Part of a small language model's weights: 6 heads of 64, a variant of Muon for these matrices.
Each number is 128 + 32 x the weight over the matrix's rms, rounded and kept within 0 to 255. Layers, rows and columns count from 0. Numbers have three digits each.

# v: layer 3 attention value, 384x192, rms 0.103, rows 56-63, columns 96-191
# o: layer 3 attention output (transposed), 384x192, rms 0.0867, rows 56-63, columns 96-191
# q: layer 3 attention query, 384x192, rms 0.0752, rows 64-124, columns 96-191
# k: layer 3 attention key, 384x192, rms 0.0746, rows 64-124, columns 96-191
v56:094044145147082085158123126078036096091211132165136119212155158116192150172042039131115133154138211111139045027137138006148081183168090051080064154103179151149090078192150079129106150059085044135099146126153108142128145132057081030120156158130089118169083167065068149093124152174252097154
o56:080189191136107156136065114198176154080133205121151166145073134136057116139110173063117097158130107107048170137092154192134140092160083180176222078125131122192128135057072179118115124055217124103127121148157212122125076128198144170151119173126193179104087119167189117186090136135043143098
v57:080104130119105198025136087131152072101057139138124099197151132091086108101168064091167130095162131187194138114125133102188019141196124098160071137120113118178099103152090080129100173127122074126056076094125142210105081189109194146156126189163255129178171133167137170096176122106105221098
o57:061191215183133082255080179111070168114117064151129130138044092120126127128208148089091154169153183113048093122081157151133164077081128097087160069137095152114171149119091171156104120080111177165171153104087077052187129018194117055141104059090078195107063097141116149221176126144096019176
v58:123141123109113087148135125165115135143137173148125152112108120120136094126171119106141095163089170130063138081118099076039105123110133155111110113140116124103139132123171144085071128117115120090175131168132133106191132144142197129116111143123070119170118136155156115133140140134144117110
o58:154150126117163144103104102144193070160142137112114162129185131104093139107081165138131187092173089118108093141168171161168140114144131137166092118123135104115048055092076156151210123146107040161104121111147111147084114192122089116127192132163170157124147130102124076155098165130075110137
v59:114110200178152134165108138116180123101173142128099130056155146137149169138120175136151097135090088150168139085159059111179149159136113131131152137167171172137133116155161079145144109185109159135139123113124101133139120134112139162169114113094108163081111104130111163160153141126130067109
o59:107166033128146109108181117117070149127088125107176128198145116141098110120111060126059133150152130083058151150075185155066142183114123200102092116165145084118177151064131139094159142090209121132107133127126134223119141124140124106064104127160144044116179152152091100133095092174134167115
v60:159044136109109117051085059141079148108069123143163206148110112105131150124131074151132151150184150118174192088117161126164092138148135047122096092110160100110090086153203129135148169098100090110084147115146177156133095124120125113118096136135156147124119176128129114160135095123097146119
o60:134170148141149144187122155050152104091167139138126086178106181074162127161155171099108153096147138151104113117099130082098114100161136174151144170100086148153146146191136126116148081105180169177189154116087087072108161167184131102136114148112127168116101072092149141143196126129092095134
v61:148097133137069100051099154096169153127045136086183099162080142169140134214085105110095116171198185130189159080147134064155109154051197085107169113077213142112181209174091188148142158070146033123170169115098097074071046143067106132169159123133161075112091127132181120142160063187119096153
o61:184155107132100182163142133143086079126119199175118156062055145117124183139211078129203117147078136101104087090128146189108113092124145195219112209162068145144074139051120064181078109197105245098103040118103144079114205052128103136122118160142081178194148144151098101156162176089116140118
v62:159069161169177169054135099108086094115071142016157129177160151087079115191173100175160093101172210115161122080163168036160000053107155123111106146101147063106190140135113135081113127066126061109155073080163095092085028108158124100136133069119237131145093117164142127095133095175129210184
o62:135225094095103120109060110153150112127106135157102191047155108121127039106135109073103214212151119072163129109081112196077173142053084098192089110114070184203131121135096100166110136193160128183110165068135121111232180114175081108115093136196154227123108138093140076176124147074156066097
v63:080171117143149124175125104160159121134119106138111078104100114115173058123119152131186176161145085169141163047158081149200105137156142121158138126078131187142144111091084109141086108083092169102126046166109130130125120102169132164105089094117120125094117154087140149169074148175158102130
o63:113102152123116125115157150146110130147131143119149141152145149138093157115119159099115089181098137100102084167090181097039131154082110105075125049147073089123143129163140134132111134195122120170083150111102145071100094170140137080160168181092112178159155185178022131109162104158104150124
q64:122151160136139090115139165139113151063181149161091081148128085076077170119107136104130123140141116138093106098113145137161123107132122119212084096109182099149148128066130144095122100077101179087165138077067153105075143167166155144160148167141127127128112123154170151199094140149076121121
k64:104139133137168140118070110122118174136065165127156112115097122162175168153144116077122127130126093111127106129110121117177116147108111139172082186126119113145107123124126130114179202139099125122132065082089093128097197153180136158171153121114119161061094107135140128145109157087164130139
q65:164127143181146113158110118082127120068162122148123146132186140117094143148116112086113122148139105189101187073214103119124146123126141164157156117116122113121103126110166110116168128083139118184098153118152099103082150097129121079141141175120135135161143127137101143065131104136135099099
k65:184141218114105101148110144097125150134133146166154051144068095167151094125142110128098084126102128137137129097116182178105114133167123106171153164154119102126161160109147097177115134085148122166092164116138106066153128105116100183070120132142185132090098078062153144186154126148125126077
q66:088180103132153090142156144135164105145180162115084194140086114129096168123153129149141153168120109067176094164092094077099102117110082114088080122096147120116117121179131136148162096187097144076138115151069075154118106187154130152154136092078107103120130165150104135123119087150140114132
k66:123123085100159124100124105141127113082103168113115169115152172125132145123119110168185141110142107184096146115133078117150117114174181115100080149130151177090115085139185149089162127141148123102123120146169125164077153148083095128134079130095133122084213183195114140116109109081110119140
q67:113089135123108078103127138160096207115117173122134092121092160109147105136139116151135077133078076127142101047129151143128117124122120162124155134158183125119106166129096158146104088134116158160128133108054194076133184074115183145121125133120173127122143159135134093143122154114133129148
k67:108158125136139073110143131118110096152122145125079117167153146110158173171095147158091174152110125152066144109117185081169095124086089152127127122107124184148164109145131120139117139177079135099126116160109072107149112138155127157129077099116145222163112121114126087139083080129111108124
q68:094105116135138142156166110109126124103123136114149103127151155149123170142083139157095065204148112151163162147142133124133105057094105138078146198136135109153165129121109119148157125155114149100156144133077131120127146157139126131148122114153166114101110191152067132130121149138076090112
k68:203111075155149118134140177142113133134119069105101119104149119217134064119155157112119094160130087147108146130124160143130136141161102090152123097121128155131145118129154139109102122093135128135126113166129105127142140155145120100157094107111137143133111063120104103103063087157125124161
q69:138150134179124117091203089137141188108109062157093082137111119105148107112168092090153154126155103123171135108166226107143101138134110156125077129162129121114192110139120148100094127124099154147114147103122168115137121130123108070135096140122150160111209158147193097113125116111128149156
k69:089111185141187146111158085133127129083147119093099155175154129192100151156146116125111068148188102138117107135165075149137160126141072082081096134116079068096120166105162119116086160121133155095141155148098100120139105185082164117139108152130109171133086141139141137153137162161151108067
q70:131120113104140131151092135113076131175154130117122119059167207148119085154079143111117154159150139173116081103080132083177143150177121129083153110100167133158152144106163147134168156161152152156092171091112115141093145111168144150130106091091116096128110093106118109104129144094135123129
k70:093141157133120147118124144137168102152151095085168089094135140133158070157133150156191155084154148094122101146091097102167120070148163129155164122104093155108060101119118139146121095161064104069063180141136097182115112107132143121111175078126127101117140098114080184134102103121139092102
q71:146107136091139129118139088087190114131125095163162081142137087103134141142093186114116130183114118146139149133144134130092065107163110121151131107147132124105135088134136137131134097105088124115121105172143108120170128126192175100144088148137122141150105103127137113112097099111143142118
k71:136099130158066139140180087104124120131092177055136135142123101154100126141166180143160141156114124174103130158102129135122117128092107143134117167071149113088107126079125118155115191145155154141196103104173054117139090144106137137132079132125156188081136121140142121070122122175101141074
q72:102169085141116135139158156121110157147137096146085105155139137112159129142104169133103096147132194140133107204086181123140135093109113138100128141150102144195145138114118106122153092163072125135135151141109122183145118161132148129136122102105160176116102137073130072180124165131133101186
k72:158126060160128154127166134103157092095130108103119144116176129175140096096151097103161083156140090120133133130135128095129104163159138126112174113132124101087103097126131115154149145094082115127090109104116158173105083132140123056139160116120072120073105141122116135119098147150152148165
q73:122156078120114088129102083115128099156118124161114082085099110110126139141124110141157155118123136095128132132104122084158173127086128139096109182147138119124124092168109147175184117163114175116106124114124138125122146116070181158088079109102131112115122149132135098067144109147137142128
k73:125123099084096146108107116112160134158185120105135172164101160127118145127149158149166104137127110123061109191137129146190096138172173102060104159134113139056120116093142132152094171176093152107070167181136167159143093123142107135116119144144073071151158078127095122173105090120125140113
q74:136063118160061125098241104132101150116124160133182205141179142156147099171197150112129193095115178167185130131141107091156127144130124115101154185169107116123116167146140091124151122181063075125130126066145083119082154074139167128099166142127084137131161079127118181071124123148128120107
k74:114078150131116134102143163088116112073100159174111139121152126136076121076075138146175087070111118118121103120101075185129122176085136167112105114114192160076095094137076081095111103189162175147114101192132092096213097151124123116132150121059166143144198139120169136213140108141161122103
q75:118170133119127063120109162144123108139154158120151141133180115063121122089177102158107167154155157136136158128163111096120158099092142169109121116097130126118114188107122092082131070146100095164062115119108123133167112116069152121169129089097121181147097185095117122112106157092063169127
k75:175136135127100108105122147130055130192144128149172181088120135090178116139105124153176177190166141156131140148172121100130122166118111144136100092084108114141092100183142123170153063166096156049161148111095107141227086099130108116122151163154113171070127121117127126187129087115118141120
q76:121110116130138119131172148127134162168132137103160150099097148145114150121072144098109102109114125154161090121120144145109138105220080118125157139159128167207134139130111131127146075193067151121125145078088117148102220100184128146136126099142109121115123077086121084143158135164101079152
k76:098133101170185120110182116108163107099133118111144128151180095159146138087136088130145148125103132107138071103076132111135115109143099144118209107099159126077075047170111110072118126143121133117085135179118103146059128139159166149153099140136143091113139130109118172161089082103055070170
q77:081074114162115110113122139139140107071100158128119114113149150120128116144070147077148111230161121135120121095149105143130144145156141148123126115157105098119102152113150152134182095145124173122125129118099125099114131130120151128146098126090131130116104167142118166119132139102121109135
k77:163129112142092135100123133108134089137074095136155153096112168117136168185102125133143082108122096128150148133115156126089108111149131129149144143174100160164132115142140137107116156136067129145090107113141123159102157106158052165134100139162110134117121090102106111123105107154084150104
q78:147154141091163151157125131194126083161151144135138121067140145086097122129109147118106134112146107150108128171135138139163101082158082140140127110113134133175135121123125106149132130108159146080158134184127135135145141143163149192140099124161164135119127113131126075116164149132118129149
k78:069119107153124132155099143076138133154121128107129131060137167132128160132132138128116161174135104133068140144138139143092130100112110107140105139173144124117122080160103124123107096099109110130149114095080126143090127107203156137136117126152148094121154102149076187123113142110132126122
q79:108139173117129122128139145164135168105141133121167059114118160165131153115092138125165103155147068148114125139134123127134088130146118143145119134200125135176147141107135139151156169063162143074150149167148132129117134117149131083137182142120127128076109143159124145137115115146074118142
k79:115116139178135120128095177136158092147099125119129135123071101159151094154171092139118139171149099186101102099095085172140105114154153144132160191118103081136106113129132121111129146137103125122115091131106100152072153177174140161158112128119146119130097122153124119098080160122143100115
q80:174131131138112106142108088121117153130116118083145125183113145156108107121134106141117080144151131091132104095104175163108103145064150140093109162105179137120178111119109127130150139095138115117129106148130172126141084158099091097127125125108180124144099116136114141120091124132164137076
k80:112119088130121117160149095109139128140123105115107070121102118174103058158177140116172099117144168099142134144167144157183119096164106126169137102093103121145141163054132166169156142124123100137084149144152124109142164122121097130108133119123169173099148149118097090119119128090139144144
q81:170129145145157079141101151095132101130096115152183118156140172087144140102122140111132107139110139151159129124141129123128157185126144172136110137087153098110146164093130160091146109069159181116133108138139118145141146116094145124153188139108151128077093135160152102108173127116116156117
k81:176143177121137160111153144127146116145106105107117135100105117100095121148163160167082137135131131142120081125105126117126128198114109153148151114127079071117160136121177130108098169160097077146139144144101160151137137123132124114150150151143048153125098114109127124108134143142182166132
q82:124120137117126126135121173079173154154170164121107159149130129147148132128147076142123171130102154122113122098183086155085152119136153160146084136105121121093108153154097137119151083129185121114124118141133084135104123114113150114125145182126124125115173098147074151102168115126129141103
k82:159113156103134104144179128164134171173153142158150125141050149158118129107165110138128089138104165147074113093131193175129106141132144101118120113185099108115137101133142117117089154125153081098055077136166130123141155149134074155154103165138150155134085162092172143171167167126119126088
q83:140103149141128119136131165141175148126141158124142077106133110155136161107133143102121121088127128147086137088124153112101158100110114140147137108161124090114149105151143139096116141153119136113114083130167158134163128120125172120107148121100126109110122168138145152141126123085136148103
k83:181099135113140122120148119067144086154133153085109158161152126144103152155084115110145100149143127149143119102097143117136096162086067159133163182112072143160103135100132132147123146136148162147132097118174119116124120127088105123156122114140058125114070140142119116136136137132123123132
q84:163092114090087188118152121107175107114126097123128128142167142108164079125084125144130104113115160067131091109099104133075110149166144137089143148134133140122079107098131145159138147175157117094121088145130111172108151195152115147150110125111111095139095131160135133177096084116136153126
k84:147125114114085198076162114112114112101135163046110140115137136094142172215092161166183129080121113169149178106098134088084186179123147145110116146093065140081157129095134134093128121085171143143104126162162155123107144131105082170104122148143114124170102146137092145076111118151142147100
q85:132109137103090053125144108167157130138126147164126124172086129201104109177138091126117056134085174156133097122137136102116160163081151150042133165109155166025133145123106130085079059142143062121075166074090179133163116117112189131090127109136121142134137114109116147126113123107190152142
k85:071154129140162124107150139131110106147100112080116157164124140084123116152165140123176161116129143119093119131106222118176112129067094136091124028125129188138125068130176141178154136200153127022136131227172122150154129141090155096116099096118146189133118182100099118104153053079121142123
q86:115112106150101130117131095155121116102090141134129138128159189159123171149131138075131110113126152111139135130120108108145157108148148107115115168033112166174128132112169111170124064102140167152141124133109087152095129139136112105094128118115123097155145111122097089152116113154162124157
k86:115125099148149107118143113094141109113108113073120117141132121132108141038109146106129096137103128098140123119136171166098121091125183099097121140123196120126082128112141148093141135119096163163151173097144156139128136138172116161113130154138085121085135102138132113149153123127091160171
q87:181112138111120156150180181142122124067129110135096159122104150171096122122139104092157142187127153081104152163128112170103101156094106101112113088113141087096110166128116118113132167130101171123139145146083060132094124172149145122112101099108123124117176192091150125173127090159146130137
k87:168144187057153087130102131134103108134083131118060129145106176092085185117121085120130139123135105142133152065114162163102138162170160100150128172160110144114163115099183168114167139110163105118139137125098163127058180133094121143064146100125137089135144169131112167136147137143163127154
q88:151096084104163142149113114149129099130150126104186141148114098075128149094136097102121116127090111125123123126120125140092136120157113108126167163102137097154090118140121146140160117150145172128098129188136106107103182094096144162139148144116099074115035135132104096134155097159070182167
k88:126114110094104125135137108109123147178158144087145141136092104113141148123122137177146193178117192169113095119092156151148134148123161147162150191155144127116150114145105144067127142137122121112156114113083135151144115070150101154174085183146107086128186134121156106123090093125111131118
q89:148123166151132129115133111139104099083109127142150075179133122105107122139164151111107110127153138129150130120095122182152121155101140138155118155135182112143128200082112117095164169101140173109141120149098084116116114129114190090101158170133143151108080143121171112115100111118140184110
k89:174133146151115137142123150114117135141053113109091123110088147099131092144158113103121127130121082153143138115127126167159092180077106177165159152113121093147129157107122171075132181145101095147138101105093165121164164120110111123127137116118117165108138112131162146110103126150203137135
q90:186153088108146129121186131174147184121093117186159115158095136141145108179103140144137055120107126127072137160129180135118168145082107128089102179138123162175125110104129097125124107173099140084097143120089128108116138116129174156121121132124129123121084078078127127112123136153098100144
k90:093124078162139157119126143132143079187122102126088157116114129144153130138173122118149142162110092134124148092163127089158101154117132107071142099112143118091135109147110092100159160117169103131143130163132099158101126131139134151090114132133127162113187153102132140098113150135116132180
q91:087155119136097115109104111128158089159099122083133155129133120167129156097085152103120139148169107131170116150107100135129139107124125129194125131067133111100159128139119148136119185161241075130089161141144126131160153123089112165101115107082083132136126148130078103112137111096128160094
k91:118123159137152148130109131179088141132148114105166099149154077048144117111124152132128121136122134141142116134107157182116121069142143063135131136143120158118143076132121202118138124119112136123079106178135126130179118152089094135160112182133095128120135066113063121151149126134081104143
q92:097140117115127125115185165159134124154116146151086134135087121164183109135077119123148187126117147062107146166160088125107135138132143089134128143080132145107103126139137122103066152115178108141121152098102110162072135195142101175092091153143133111174220112102135170119129160092102146137
k92:086163154085148125099111149212088143108183139132098141056135188097079144164138141112107102097126109169098144133149168160135151078128126019126118107130129165118178105155155075126134063122166117112094091158143136141122120201146156103125113072094085117155122139120150207175197160140126134111
q93:114126106169115171153112133169149153059169155133113134132109135160145120133141130081149103164153106118145111151103148137113107118129107118141172130129146100160141115103171183103144099106121104106141148096109111173091141094135141131112136140183150063118171097161125119196124152096122133147
k93:138119161112172140134106120116099163117102168126118089140167092171146103141177123126117082117130162133128125148093102119141127110111169120182150143108136175093147122117137106086149148070125143133095074105140108097133172162140174115176182085137091170152097119164152162123102160174102108102
q94:117149094134146141149138170075113095160118171150065137081128173095116136156130144141121179148124168154119121087150112132152147140150113123079113112131142103124150115135144090145156135175148120087167144133117108102123118129161163118118162119157121111164108151128129152085127102103089102124
k94:198141125089119110105104160137115112142148151121111161116147127110099097164071166134147085185086094155117079114112145127139104107089083130170152184145143159141092105141106152113116090092157117089110138114140128159112165121154098092146124142128157066100113116079097165105162130151141094157
q95:170129155099123134130150099171087112087091128099142121157110147114117109124169080116125155101120132075124137106145138119118100141134167124106107113161121105157153151132082099188167148124110087144116166139160135156076075108156157049079085147145140172184117159104124101125100095128136172124
k95:171168149155079125165114155140110079151141140085107159124127145119099161096113096138139086183118125144139117066196151132120116094104072126139148140103169101119166138095114139155115138073097108144094183104098166113159164124090154135084133190113151127111142140076134171153151129102137133056
q96:115146094239136137120105179137107103121135093145113097143150114109143118130237156141148071127121155074125106140110111099184118184093128148107149163174129146115107116102126119119156150135139084092155155139129121155131167110091153148135178139130128107084069169079182122155142113096122090138
k96:119089079157144101112110076043135095137144148170093126165140078094164131103117107216137132137116087075162097176102132167162073170091184191153191135122085137133107129145109133125136141156087118164160107142153148155150108137114095091117132096130093092115107119126138097109104098153156110150
q97:115116161167119127093105167144141161103095158111150114126124188082139135150157091104099088096147142176130090101095188153107154116154147120120134138126125123126159137112136151099146066089156152146089113127137122116154140111061148145070176141136147093118128062121100096120149169140116156123
k97:149106111125140124153179115097151134138133097127139122135134096135119118132173122130131092173139160117123085115113160140108101100065120175185150116141125119148112125132100152123139125140071126126107122087154128101158101136142112119172147098169081139150095106064120114136138132142080115106
q98:132121126104140125149111171141143103154141156147124104081118121099123137134148119134117126130150122155105129099166127126125111127144144170131125140119171131119071144113111160129141119139133154148136126119119146130137162108099177173152129184111157165088163127160133056126189159109139143074
k98:167126140113100159107147151123100175153166160127149129141153176141158175118144107158071170131134127172035128107105161119166076153113103136103143135169078129088139136142127151145091133105106102104111116095071137146138141119126151131121098140136101147109112096147129186113085098141124148102
q99:134150118161153166093141192092156127148087091099087136126126125103099155124118160075145151144208109132121106103145165145106122115145134116153097103149145110132123119137153128135075168193149121133117112070152160100154153168134045161112094133112076153141148100137158157174181167101109132109
k99:134135109103138129165117108152128142063156141142174114137114084095095201133130132139099080116111096147193085110128153138102127106148076114158141173128094142158096162145099217064133115069149122128166129081102117136124138142119149132114116137126097108064107105118101171142159182165067115139
q100:141108084120162130111166118129132104096133046085137105160133055127127127141079135140129100130144109085086132094117124116106130097131155096167112164101119128173120113146134171075103179112184125097136164136167152108125102107125112126149124140115108137138108110147115129145139139114074138138
k100:090106133156094146134124084152150164175137122104181088104149081149161067121150125144133134104129167098163129146140119156158170125139167066144136145132108132147138172130101121109127140120133083112088100133125093133103118136098150154169052129102112124102131114146122145153129141146118139153
q101:188108108106110145098193131132143080122096133105119133113120105107086083187071196160104161129107130186125152131114098121118120090169098125105098118090116112152136120074140101144138173171189175067169175136158108097146100105097126162121132123174101134180048134158083063126085142173111113179
k101:096092076119102124125130174104141104148101056076103115089190090094146133074077158117192094171102153073157158119169142159121148095131180089103076090149166128108112082142059156131144109176166079180157103112062123167160173140097135140119143168088137141139167072192098062097148167171175144183
q102:116130104130158076127139125158148182129155162156079102097135061035168119090145153128144119176126074195034134125115140142124160127112091140111091063148081126106157134121116111138133116095155155118094161175208144099169076131116129096120122100062190149146143190058135156149120103089121109139
k102:170129106109121113096083143071116127174166142098141177128200156118129108175094135138134163207147095116147154103121133063134113187128120132112138136171121162141165130104141131175142165150105122089110116117129092129098075057124142137159122131147157121108145114121049168070169139122097085141
q103:121150130137133110121152188109156144142119104134031104114173113136176092155133125169084108174176138165092141179143199136098130119104130161073122086095109163157076148139093090099125154143148171117113149153138109138207167106117160159147124138092131175144118153133104119147120143145157128226
k103:116084070094104116133167155071105155149152103117162136206161165117109125107111084145173106137162123106117149099102206134095157182144122130107109160141112092147117124117119162159126094123105136167115122130155119104156098118112113118098133109115101099123117103136120164087099122172130116175
q104:109128120107128137117168111119142073109105152141155119123132121139118109117108121140155107113124158155096153152108115166137120101135123121126136155235114104154161136133079120153156138110093102157102090140160119101175133116083192066053151119146150106157133134079138181140140098158061126097
k104:179149044129126129118116191128158112159123112062077125142113103092098104134123110096124120128120079130136117088132147131122098135123121158125161165102142130115126154105127145148132149146171132147135054121107178072145118104166146074166143169136128134162121126152138104100147138131148122159
q105:112138154110157165116114131148134177124182114097099128097156107111144210157130196089097151133101109094173141151144107123124099133116116123180152158154125104139125111124149120117097181091075098112159113135130121134117162165157134091146132124162159179116163186149086131096124110186155143113
k105:104166150138134152139108145117143108087087150118122151124139134160109136104114152107103104108110106146162122132112061116109153165128154144119173146120147119154137185101137156101081088080117140143164065111125132147144126107162168152159112103086148135089107154095183118135125146158159154126
q106:152135134123111171107154136150182100102116131128104115151144133158178110136136126101105168116143203150155134158132064137180158167148137124103162155146110143078115112112113100180075173158165109145093104131143119137120100167151125109139093100130124090125185112144154134141083126114168158187
k106:165109135113127165087153170134095156121165113052102096162197159069095184149106176090131135140154149159133143131127120161131164154104141144125096102061142174181128115134112169158087097090120151171150123106175138107145120090105095153073158129122115101097059103144149140063109122124127117144
q107:147137134108123152104125105092128124134185111143113156134130064119112142071134167179108108104131130144110137070132133127122127146113146136090164117151117119124171121131108120152134093137100131166115128172131175118132140121159131109121136091118110138112066136135127146126107100134165094126
k107:190131115117155098132121153101166114137172094082112133134132121140114129099135161155122137164135139125140152135106155097132138160106063158137124119125119110129123158095134148158139136134087116149149154162156129119181126042134111079149106103127141078116117126100132108093108063118161124172
q108:101134124116071144136100135154156129129176092145073106136188128128135110132117129090131126143139132118165099160133183125157099146142124155093138163133138114121123128087127102134146111154160079098109160102118099116083132108127190130155130113100111130146147147141131134124109124157153135158
k108:113078110110139128117175150128128135081061162101105130173184092135132126149112140129158112118114144137118152118105083078164141122071160138130136129092124127141141098141111125131108167097135124121141084132128154117120137171146142097124136126113205148125109142133161119072108154142142108131
q109:168151128105176126117097180160145160159195126128146115164069121102120128115170108149149182108106148122141133096162122084089148139159138103083121091180108115114173144132101108138130083139134120136098151150138097118132138139079109119074118102148145104198135125089111166100094103140112106178
k109:140144125168115070143124149158133096123161151133137193146147177107064185146146103168141088185154160115135077168166127144145114117106099101119126096099126150070135156132154100125150120095101125151133134163148165119112132180122106144073149128142142069134130126094139119145175135101143136098
q110:138103119138106125149107115146099138041126137110122139158090120130149151088113115152157131099153137118113117057106142171122142162163110134153123104135107088137162183139084167167143118149123160167155124139149181122103068079128122139105140092130125159128103147126176104186147163129130154088
k110:146177099150088139146104110129134147123114097160118111160158137145112146134124115126092111139137117107147140114128122086153100150187096145135138118116152164147156109143107130102109133149099155176135156106078108113134174111079119093121165149120115120162084153123151076125119146080138166135
q111:147115164115156146146097134129093109165068099118165130115123171178125136095160109141113134160151160101158126140138141120154112131107130100135121128121114130133081113130149139094158165147125103115133099132153124152123143117156152111111127128137122099116096079110122193062136135155117138066
k111:126103169150131122162193118134109140089140147139129130121096137111094126095175122111166169098109133114150088132083075151120104107111136148166119152049125088158119130099175125115091120140114155112182164129145127141086164127121120097158148108110176070117164122130178153146120130161133113094
q112:145138128144152118117170127145128142126126135107135180155085093112149116141154061138120131102128090102157141106120147143107129121117120104100104114166096143128096169135106151123136130123100163089107098112154118200160133134086106109132143132136198105126131131131153091120112159134119101160
k112:134123089122102114116140138120152149084156148133093152101141133154104135099153090130080159144163130142098102097145110104123165115124076141118124123139131080110152145128136094101121072141121103165072130111096168102144117101110165107150158104147093127156118096168138119149138120121144142103
q113:078128139151126125121104185143101114208118133096092144124118137143143109123193143131156115120108114141125089129141115130112131078118143134097111110141161144137132101119133107134133158177168086156119127173136121135137132162122089145054164095126091098132086081070126192102156102122124143186
k113:095168079142112075162149139127145103119146146126152143152133123110122133167147127187139136170080117087148118096082153152111124095137098138141143134111133156132145102158141169132161122130139126126184113141154167114145096106118090070164121095136115051124167149155155174138144119122100079102
q114:072148106126073120103143129178109122152118132134091093134164126082154140115148155138088096086145144147105113079119123137129104100124156135095123182078121154177072146108066114134111133135094148181128141133087121156141132110129141171101161126130155123127108111131137063124121154131135120150
k114:097101065131116103147159134111139122117168139131139098143146142114129131086116129138098123133096106153126183081168146149146147107115139134151134114132165123114147123149086113118142172133099164121151099089102158093136058069142140101106102095097110112101149131121169140159097129135146138140
q115:134152140177167160157168140119072149065128127080123134148112144150138165142217078123139135078143099117105101105142155083089131150113099115076121149120148126174129131123115116085104112167092145156155110115119113120139100121121118142100133124135119136147098109149122130143138135103134168140
k115:051134092128145087147134126141104143184139132130140124081134187132098137119174113157160100131174157114109164117142118145202102110125095158135166120159140137154110136136138158077118144156156096087111154123155125111126193145096134117133169102079146154119140162134164093176125154099129125127
q116:122148108143152113106123117103141141137111109179084170131144086151201111144103145174121147133156062140136119087153138118114100162134168081144163128124061149166128109147106137176109194140112108058129144086111110071143141072110110132168128116074107173140171118135148131089146160186047100119
k116:136093112073109116121087109205168095114155152193164113177135105074148102119128171113079176137111144140142123138139075111138163135131168103120133149138160133085138170123084136129089070104127113161159090161089093111161091114114128116183092110107107084138093113136088087103114165141126141130
q117:110127111092126069119125151142154128123172138137122115145133139102113099104149114119144156110122101132095128141150120137107164113132103145138121149123112140126110147149109124143121081100108119133107098138147073115164120137105129150153157136133185126157158129116110126079150128139118158146
k117:097106129124139114123149152099149133141156127111131089114110165096094114153117108152120167135127165171067129113168116140162137136146181108132090125124158108118139138161128110129134144139129099093129124120066138073097102150143131164112108138138114116102148173177174178122136166101151144096
q118:077121115106124122128167095128114087174151117139160187157135078157126121140133094106126170102088162116102107155132157082132125111127149139108121108112117113104117142173135101095124143172149099136104167143063140121123144148135154173115104128115102119154138125076156110126156125123154117105
k118:092136147109115127155146139167088100110138156141128176107103160136135142095082091169154162128119116152068129116156147153131146093129127103067090112117095132109101084149125118131132122153163116154102151186112140156124079140090125105120113134116103116129140137128127160177190102079164116097
q119:135176100186169155113207176115105142097132141114034196134044089120062143191200100140166146139089185112128086162137159105117137166094095129110140116150158105128106205147130093090123089159081069098164111099129153132123171141136153121093129139162103177128205087120141229241164132157146136172
k119:122175107066138069138085100115114151084121174124129097149216141129051194098133097097121066086160099084113080175069131104096117166075111174131093140102107196119100144160155134097173153107153116109090086159120140111134197148164182058133156091079098149107098156095115150131124173143176128112
q120:115114123161116130151067133103150173111149125143064093116122153157128181112135149140104149130174134092131144111122130175138113105121167130121102089064099131145106150125103136182149142192139143135147085146138130122111090086150133154131157130099099153089090092153173169117122178096158136125
k120:146113090142100111144128111154160127143147121200157135169155138145170100108125141106068116158141089153098136186097130132120086124171134132156103131157162157159099133139132130125077151114071196129141139094172080130136126114091075075136136095182108107062112134156121106120077143147082144158
q121:124182116101179162134145171123133144088108143095146146106137142103120166169137093125101146090171171140171130174097121147103062148089170086171113114144152151141123198115183141086132119078135113131108070165098144139117108159097100109123110083123126141142096100111077110151130147136131184099
k121:106140161098076158158105187203119188114101138162162149063105168086139086126174100134097122129211173127113135138118089132092134139125100157141175143112153179160097118107130152100156058066137129067112083089082167146114142095125125132157145114157168151164144134133095137150142159130129151118
q122:168108108112078093108217106150162146130108131157139168167120156142132128175124147113135140103152104143162141109118097119123137102101114110093150158124148135178140190158114121156102141168158188165097109115095130139074131125165130148052129134138103129141128077130141128167122141113135163135
k122:120134087133165118117140134145171122134133139069096122117140157119087174136147138141077132107132099168063161120100183143109124151106117154078090109056182160101122102180135089079094136187119150139138137173133083096184112120097147139084095080097114160106154129154132138128150137109154113127
q123:061187115153120135080159092093153142122099087076108099080156128126156108132107156112110129086164101213109140102129072085189164137133124175197107138046102162207137131137147110165127132137084157141143128130125145118086112114147125123173084090088130172158148104142100108100119144104138156193
k123:077100149172129148111089102154181146110188118131182121080129170107152103156153163103131135100166090119113195201167118130077144127142198148084107104155164138149134105118122100132103139106103145129106107145108099142120114094157111189108118134096122125099111097129121099197115183109115109135
q124:138183115142130110140117111124113151150191176134088182110154126104120118152150158152113135092113124111141123151113159146134128093085046095132142141102063146182136148102094107123143101147141115116128108174115123144177133131158123104180126091140155170127122111120080131079113132153160105179
k124:122123094117113091148156133069144123144136093122104148118147147148124107107114091093127166155115106113131148160124069120104161154153114126167141112132162130123112130165114130141099085123065132085119135143142139107131109080134132126158141143125187115064141148167095132141080144083148142145